python train.py --num_hidden_layers=15 --hidden_size=768 --num_attention_heads=6 --num_key_value_heads=6 --head_dim=128 --intermediate_size=3072 --vocab_size=8192 --hidden_act="relu" --norm="layernorm" --norm_place="pre" --norm_eps=1e-05 --positions="learned" --qk_norm=false --attn_scale=0.0884 --bias="all" --tie_word_embeddings=true --parallel_block=false --init="normal" --init_std_qkv=0.0315 --init_std_o=0.00576 --init_std_up=0.0315 --init_std_down=0.00576 --optimizer="muon_variant" --learning_rate=0.00142 --lr_mult_o=2.0 --lr_mult_down=1.5 --beta1=0.95 --lr_head=0.00654 --max_grad_norm=1.0 --warmup_steps=200 --schedule="wsd" --decay_fraction=1.0 --decay_shape="linear" --final_lr_fraction=0.0 --batch_tokens=131072 --max_seq_len=1024 --doc_mask=true --train_tokens=913300000 --max_steps=6968 --dataset="wikipedia_en"
Each number is 500 + 50 x the weight over its row's rms, rounded and kept within 0 to 999. Layers, rows and columns count from 0. Numbers have three digits each. The size before them is the row's rms in percent of the matrix's.

# down: layer 7 MLP down (transposed), 3072x768, rms 0.103, rows 1978-2037, columns 528-575
# up: layer 7 MLP up, 3072x768, rms 0.0692, rows 1979-2038, columns 528-575
down1978 101:453454490510494495607531521517545457519563449543550473459599424459521371524468538561578474482463418418457504550485497534499386552531477483472544
up1979 109:513547541551576510571485509399505484458536477503518615555586479531480592530536565501587499548547519420496514510465531625516576488463464448519518
down1979 104:463564548600623470435523585447430497447522478438509503462507575553494439454426507455493546517445436483517493509554503535561419546497487589532483
up1980 108:479442488511500523423544572443466553540398564380435504446506505500481494558518446467443536478506438490481501492598506524496474457467510452471481
down1980 106:451509598554443477457529620585588557487517509528471503476476544502481596587495465509543480424514460515480535554574518426538605457509485460453569
up1981 109:478591567508505427493448596525552475442472449476438481451514473555511451663544483478577419532549599501528470505595485537426467512494534567518454
down1981 114:449496458531510591493500566370544512498535509527478588480594455370560525529508505581549510539478450459509568558571457436506474544599480539569460
up1982 096:517563377497527497543526524447519474486588453566496505586457550508504464521550483592465532526430527457517521487547517558505570420446433503426408
down1982 097:497454522495489386463551552566453582536563451404451483390545456547601519527440465542432485562481554450506435559499385553498512543486453451530497
up1983 108:499516596479522433469641664536502477568421494555521467429593471588457481537478505511483435497471449417481499529536495561577464515510547462509492
down1983 103:438516555404554450552532559490413486555487453551546452540563428468432424483448489513550464472478508419433505622460470564486374466523523498426357
up1984 099:452506480461537555481516509521427511500621454531444472445422491580492510464481362430492520508502437479481571614512507527478537520504373581532520
down1984 100:422501498424510384555543527464519478539422484495511405428483417487539524464566530425556462564474547511421488529482550481471463505569497584486515
up1985 103:414453427492487548348545455477515483643401463542573429542481505498408506453475445503555546472556440544478563536493488599568514516540489533476517
down1985 101:502470446556587567531507465429536449546598527496533479476494425511483439474529556508537439426475479492571457496562469512473522521455582515468507
up1986 099:502519438543450494420501520567451504459446488546492430475515465499491575505470501455471535494467519459480582569666514486512579569465463472512584
down1986 105:515524485491498529528462456481480521502517547647445429535483619493540574401650508384589464524522565543534588476547501530423501535546547573487457
up1987 098:461483504480481544482460501517545493465584480442462515487437551499547621477523572481472460417504489475434467517470505402526515552579571580477531
down1987 094:391512471531479500537429434558470463466495556447523525480546443461501570564545621532513537607547469566550513512444430470491558514530491496530472
up1988 103:512510472475541529425536514481493560507586568503457468434475529524449521447464543479538534492462447575540455509460390589550531538403558444456480
down1988 101:486488491572554573462497534501560485501512405504555491453458500468492537534490469598472500459532490515461476494520541461520444477557554422515479
up1989 095:540517569556560484469506521504450569480413454506429523533418418496461445564464504392450489478539459468548486518529504545430471471403524453461558
down1989 097:470510499440542560484492509612486498573479551503423472503450534556426559493531500477402453545495429510464372479602491527494439454471459538546597
up1990 098:499530464476575517367475511586566593500461496451521588503500549488571507552466566387406532414470520442609518568549579427561496519467516539563452
down1990 099:454506524452527542488536485485483542463501484569549413429488555449512510529466538495508468468505569566501547515438505437442433652491580506462518
up1991 112:437542488519509449548424519513530524437510457476525543584434458502515523451464567591491515532511506513568594439529601564462535592498450522488534
down1991 105:445531471522514481483511521521426584524503448510637441495416505548472487516431488540452563484481469431548545462467580536497492452528520503472515
up1992 104:368563421558535459582423483624507498556432422529518545483529407469550497483515541531512590447486546563597528501530464515598529460533448510497472
down1992 105:466478390586587528453553466531535520468562445509435568520462571433511443465598533542493515570595451422479502488518488537505519458580592511472538
up1993 098:451356551478496527543491512445531453567470377599553482481518541554502502472528489501548549555550516462599548488552521477496468589565434552431463
down1993 096:478480540547491562495550553549487411504597513477510518488472432529488525506436544493516408466396490536463516479513523541479539450378406452482509
up1994 098:479579485607507401511407459489474445507511514439399436503609539501472542560522518470518495551458531538498486458481484528531531605468546505537588
down1994 099:541452545568450532480457423397554557507495577564405464521492518467555505500461599418479494521454509550526415534434472473511565503563434467545500
up1995 098:510528557548504546476505500446503529462513393384465573507512425575542402573519482555418435593568556565481521473460560548559512550558469483567521
down1995 099:554496509450439452539532538511453540405552524525435450548469548549534520558500468497551551515511519425535522626460523506568539476432432456398552
up1996 100:497570559481520543531455541486526502483510522584548471494444522451533440578524532545502432523484503463416551544438480519507532469476583540551520
down1996 094:591447456459445592465529399538545520514534508432459612574474482558510458542375558500441523483648486532516436391494483488502542492474532535475470
up1997 097:417558436378450565477506550435488475487534471518484548590611499566490537459477500495461527550479468534437499452379539527454457508526474465550520
down1997 094:518341474510509600564451516536504397420485488485501461480464423424477473527485453531494603434567457447506500490445513559532473528584507505512590
up1998 100:563523470481535512531602521480516496435543406500459386574559549457492556523557512456481532569502494549547577400541487469556578418515523484490505
down1998 101:412448407465558481468493567543578561453518478509574428512525524464471534560526515482570529501517453523484490486538524407673473468637478488418437
up1999 099:568460556512580443528513484521494471537521421446476442568513515437565411568444502483433468533451601572474546409543514492457469557438532497595581
down1999 099:498495493509480440506510478440550449588430477465508585540517440569436486470533484472557524537477449466580529469505538493538566485449579468418523
up2000 102:526459511518538477493566547497546539475489475498485438599466502484492510496591457547503527492503501436460509500519407545484516555500461473463508
down2000 106:557528421424448485484540440417566468526511626571431487545545446482463572461422490451560525496457467514434501638421461447497532593427491602428545
up2001 099:495562529458471547509537443592530564512554465482582492540579465459500530519485515575488533495498475532521383458596560464529519448534409566468478
down2001 100:550405468456550508448485496412560531434427515503540459504471487464583426437519449513453446609502453466566479495419585478515453471501501442475512
up2002 096:485482527449576510502502543531574474466533496538495396513495458444497511470591575530552513502597480537594517480524473512494535592392542494542452
down2002 098:524556481535448557441503552550581440395457620405477483495465400464473511446539482568517582570428501491558570504548492530525477496608590509409555
up2003 107:553548491515517516466423442488510552446499563475485518507506491464420490471498496474426552527459508386534536429580502492368417514486491501552413
down2003 108:460568463485579519468522540501552574530543469486512500584448511461546563462481414422544570522453492450514436470511552508541466534547612520518463
up2004 103:550513575592501581509500496484486530489448392516540448533347549538451540519508500562460493462499509521540463514502539520523504519472489473433506
down2004 100:477437478508516549537557468511384477460495489568414594487494505582405496475473462510533539535547548537457605411593541485564590585533494497537493
up2005 099:438521544545471481457466537557446492490477492465519531500539426481445494537510497486537593465480486491394507404469554438423509508487549567506479
down2005 096:439599543442461478550493445418473480491532543502508553611532529485542522571513435473567429492413530555553526514563482535483561460534507504468581
up2006 103:514509506456496450415597595476504532474466370477538426496453439443434443475428432460535410511474420430541460399456498549478521413522505529563519
down2006 099:451560503580493486467537427400529473533435464453508557406357519539494491510565430538512463491529468376417511388512532582484495538512513514547525
up2007 101:535560570502420502603496477489541520464493543472498577465494499516570436495587437529495595504541446565498612511513433422529508484455546433490518
down2007 100:543546488480517562486476518491439476553545534565493491539521451504500537526505467496413584455457492451589527578530495484501549557577499503530447
up2008 102:548636536487456550602499526475460555481474450464505558550499492386514387567502465474416520420485432404429590526411500424647473525562605469534404
down2008 105:587541570481504477455588480506514540401424498487536410497526562508452568518410517576530484514480518543424496528530479497490420518468623482552628
up2009 100:513498477473479590509566471445506454554473428466496515485576424400421553558537537474543508468516499442548406501488470386477466593588531516607459
down2009 101:485428565498453439521485477572467419507518519526525477538431406554493537467410461517541457441384507506508561539493497494559517527492537534483574
up2010 099:441513485466383540480529516441449538486531529467491496478615417559486583494426483532520528544530481532481603575540517574500481493521401520525462
down2010 099:448533483515517483374559607544556459458361552507434529386465433467478479496522520422476479543465613497429505593468669483528431495459568526529459
up2011 104:517574497529549411436495459539513559527540444429504509546500446631588536510442440554484556594509463461519424502561527425469552502492545467507413
down2011 111:569455540515546572515488474481476574335540454570499560521512511554535508508452546579558462519524558500470420450568626484483533460524637500506472
up2012 105:463461615529450472492466504570467436508531533499542449474510484449469431519498508455501447354472537476530546593565495499523656421509444361543514
down2012 106:440552528450497474533480446496448438509479468530513516439518542538478498521546366471546491410574569492515535504470455529427554554569552453496400
up2013 105:492475543480488550550432553447546455459416459520516448475602429468415523511542476602473456486506469494513519454376525443553589464452639538492494
down2013 104:416502492514563422431479452518500432506506414559381545503500487445565443608552417523486527609497506602559524579486482489507478447539529415430496
up2014 105:460540617521406585493494603515482495465536474573510585465512465456430473513589526461514527439503466492514491443563590482561451456526515528544456
down2014 103:550500477400490470516532462561574438529454494456408552458477480569531546396539428531553465547458462486433500383522559534566499538527472522404518
up2015 095:449546516515517429448516529487475529535430529549583507490456536526507496518484516570411558498516560460443540553442461576474514523475473418568455
down2015 098:468497424454479480559445462491547454501556468490471490514477496537494474459471560552537517538491467425495431486523553516497482524498527538462455
up2016 101:551501488471517527524454578482438483478488468591518490539500494504479544550427549521522455474488533588425509336435454461560442523496449600491490
down2016 110:493515480453514504566557376501483480519499483454616437470582578495488507578496497437414586619430394476578587611459555526559509449540573497468517
up2017 097:564484535539565592545545548445457515519522597459480476582458347449494460539520501514546547547446495537512389520525553550442430561520476466576470
down2017 097:462451520508598559497419471482441451506521500449453486428462462620534448527496441414482550537451508493486565503462544517432495554540474564533516
up2018 095:494447511502489457478479414451567490512507518479427462440465533520460458533466501595492474493459492554591397476474567446549497465396499593508476
down2018 098:521538566493449438488524544532478522546513493548532514503516476488541505500501485437525456482493465439473510456497464451451513518630456467492553
up2019 098:500551486482486488534495551465518582515606483430482503496496473463566531477569570520497415489460527488437491398559448445571530498546450571522528
down2019 097:500443557481491612475503477455478490541566494520458516491444479496463452430458423498453530492492529531478393441527518514526461499528483448484441
up2020 093:476567492552569524504461468500482555475501513463472609557411483531559558489571460466477470473515515467575571555452479547477531455548521521526608
down2020 096:560494453523486449523563506556432502435644438414477488553426451510564461472513612597387463501578471509476533527428534600505554498465523515433548
up2021 099:473551460534521473435471486438435496621456529541474508447496466535501527539521433510448504501572376498580482546588543537391464503532538352592507
down2021 099:501565443521459476411459559439557494464554493478546503556483482508505429562515590499477415531462391504586557474538505497485477502514503401509571
up2022 096:469454491527567474517560491584486431572443541531553505461502512412508500498488450541502486512496433510474617517567386521465480566487514576613531
down2022 099:496500475575434537548501444505506501596453422493492515601544524543500502489470474403445539474510472487557474462486508555505506489420512543516543
up2023 100:527562435520436484596528602523505398470535486391501515522488496570472466502457559595458518531536484459518485465610480522476484446432503528495435
down2023 098:509570550469577517573503502537499512493515584540486536461501485421489486477502530465467508515490466538451524512511506527436431453586465546456533
up2024 101:493497625500528477509526492445441537486543519438553529502600497450534550397525467518471541451463495478546561443534571456538492445493508530473519
down2024 099:461516605475535575477468438468448449434497520477462559484426494430507630520546531518458523525498505544475536471570540581460560527531437425529451
up2025 100:552516566487571546455530642511548567508524617491644446431546504428559534492495566538427398469490615466449497567471438487494505595547492508580514
down2025 100:562526469558543521509536471432477453514481481486544407487585531469493499513442503547480502537500477484465522416567406513442550450442563456589574
up2026 100:468511396448414533518507599477459459468447492464528538532444487514509508569496417561418614524506512506499563463505454478560539574519509460447450
down2026 100:595549565415418530473529474644394485370526521543539557518529507585459590443517427491543503490629449468483454522507513452543444436535456555498527
up2027 098:561573429436536536525496592571475507380486633464523531520549471421561518510476476476477462524495507543441497520542468510529548551458466487553463
down2027 101:575585516560508493497483421461496484536501507494542487528487556541477417505485524515520421402478476455613507419506397537442424366522544627531506
up2028 091:538409533445530507459495538429555494446377360595525525536430501521521536571586537450569473454436378507538412458535432589444573554518539503505516
down2028 092:514442560477523379450526540454546461535491548587626480485452453499567496483544465507505565510475561530423465462525540502487383423418491556487523
up2029 101:462523511580570526474555575525493552427549472519581400569493503473524419398454594601523520512506453508491431472464470470496503428533439510532491
down2029 101:439407488518544423512493457449554550432471539512538510575553520440493559401481520487523468535542379482553517522486577556536551499460415470521440
up2030 100:424530525462448393540447471527525513505479463497530560526504458495514453579514561546471560552418484445485456486516503473558489481483488451504531
down2030 101:507474527522534506460496563456548567448493528470614532528595536588495543491398472490448460383427433500535436512422502425568570530547494494542533
up2031 098:457525494505584495480539435506484575497510498495460496556513503483532495494568439452555533448547474589557466457527525471474538440499531475557442
down2031 098:424544487505465452497510462550518541355510581546564492545407578492521406466527421508459469432420447505539419490549472536495491429598460549507510
up2032 100:543503620529476578565523518398444518541497530465398561487446545472474532567485539425404407528479468494513467465490479575512526518507496500613540
down2032 100:536549529482447406426528528467505535490432527440501467509484458493490576506504503520533511447458489380460553465422509552464489531422606581499458
up2033 098:566472497468491497511515440490600580471480557491594448551527566392515492401409525488506473463473476452436482527446513424481503533614522535567601
down2033 098:540514476473381536487498451502501493452556509479578423538545510561518480536466464475580498459443485474578594561550531450537502536552476462533554
up2034 116:516525556441474486524473453520454519425523536493516482468428517515493587482531566514429532378499503572572495488544557513439561516557349398479568
down2034 123:457474430450537514506550520483436563386532527576492463498524469529479456447534579429536434469576496461517399461501572473506392413590537520432400
up2035 097:509462544451435462475456516555651557510522521592570457518545508474470534552463480470529532422530530577372530524472480535481564454410616487573532
down2035 100:559591458569476486496437494565534547419541534564510429621560502457608505466488460621511364501464430470566522472475522524522452501513505566600516
up2036 105:447492478576570564451490541503519563450451498425528431504491535600531561595562490469487528553449510403509497533413463574496419456531524460522517
down2036 102:507503487554533492404542493484422490480530620454506480474443558492606401539539617529584549454493406492499535503521521477472514546561500517501578
up2037 098:455486510407517484600400381478479562540545512519528481553502487519452448513472554496547500541530484498567448445553468434500539488500590564511449
down2037 100:448543572568454425504620568527545474459522427592547448496579481482542513474470463532518457470483517464511483471472458582514477454527458514432600
up2038 097:546518485447488427527527531543564500404446444531620569588485518497475542523566471524496450472589453466494531469455571424416506437388530519403495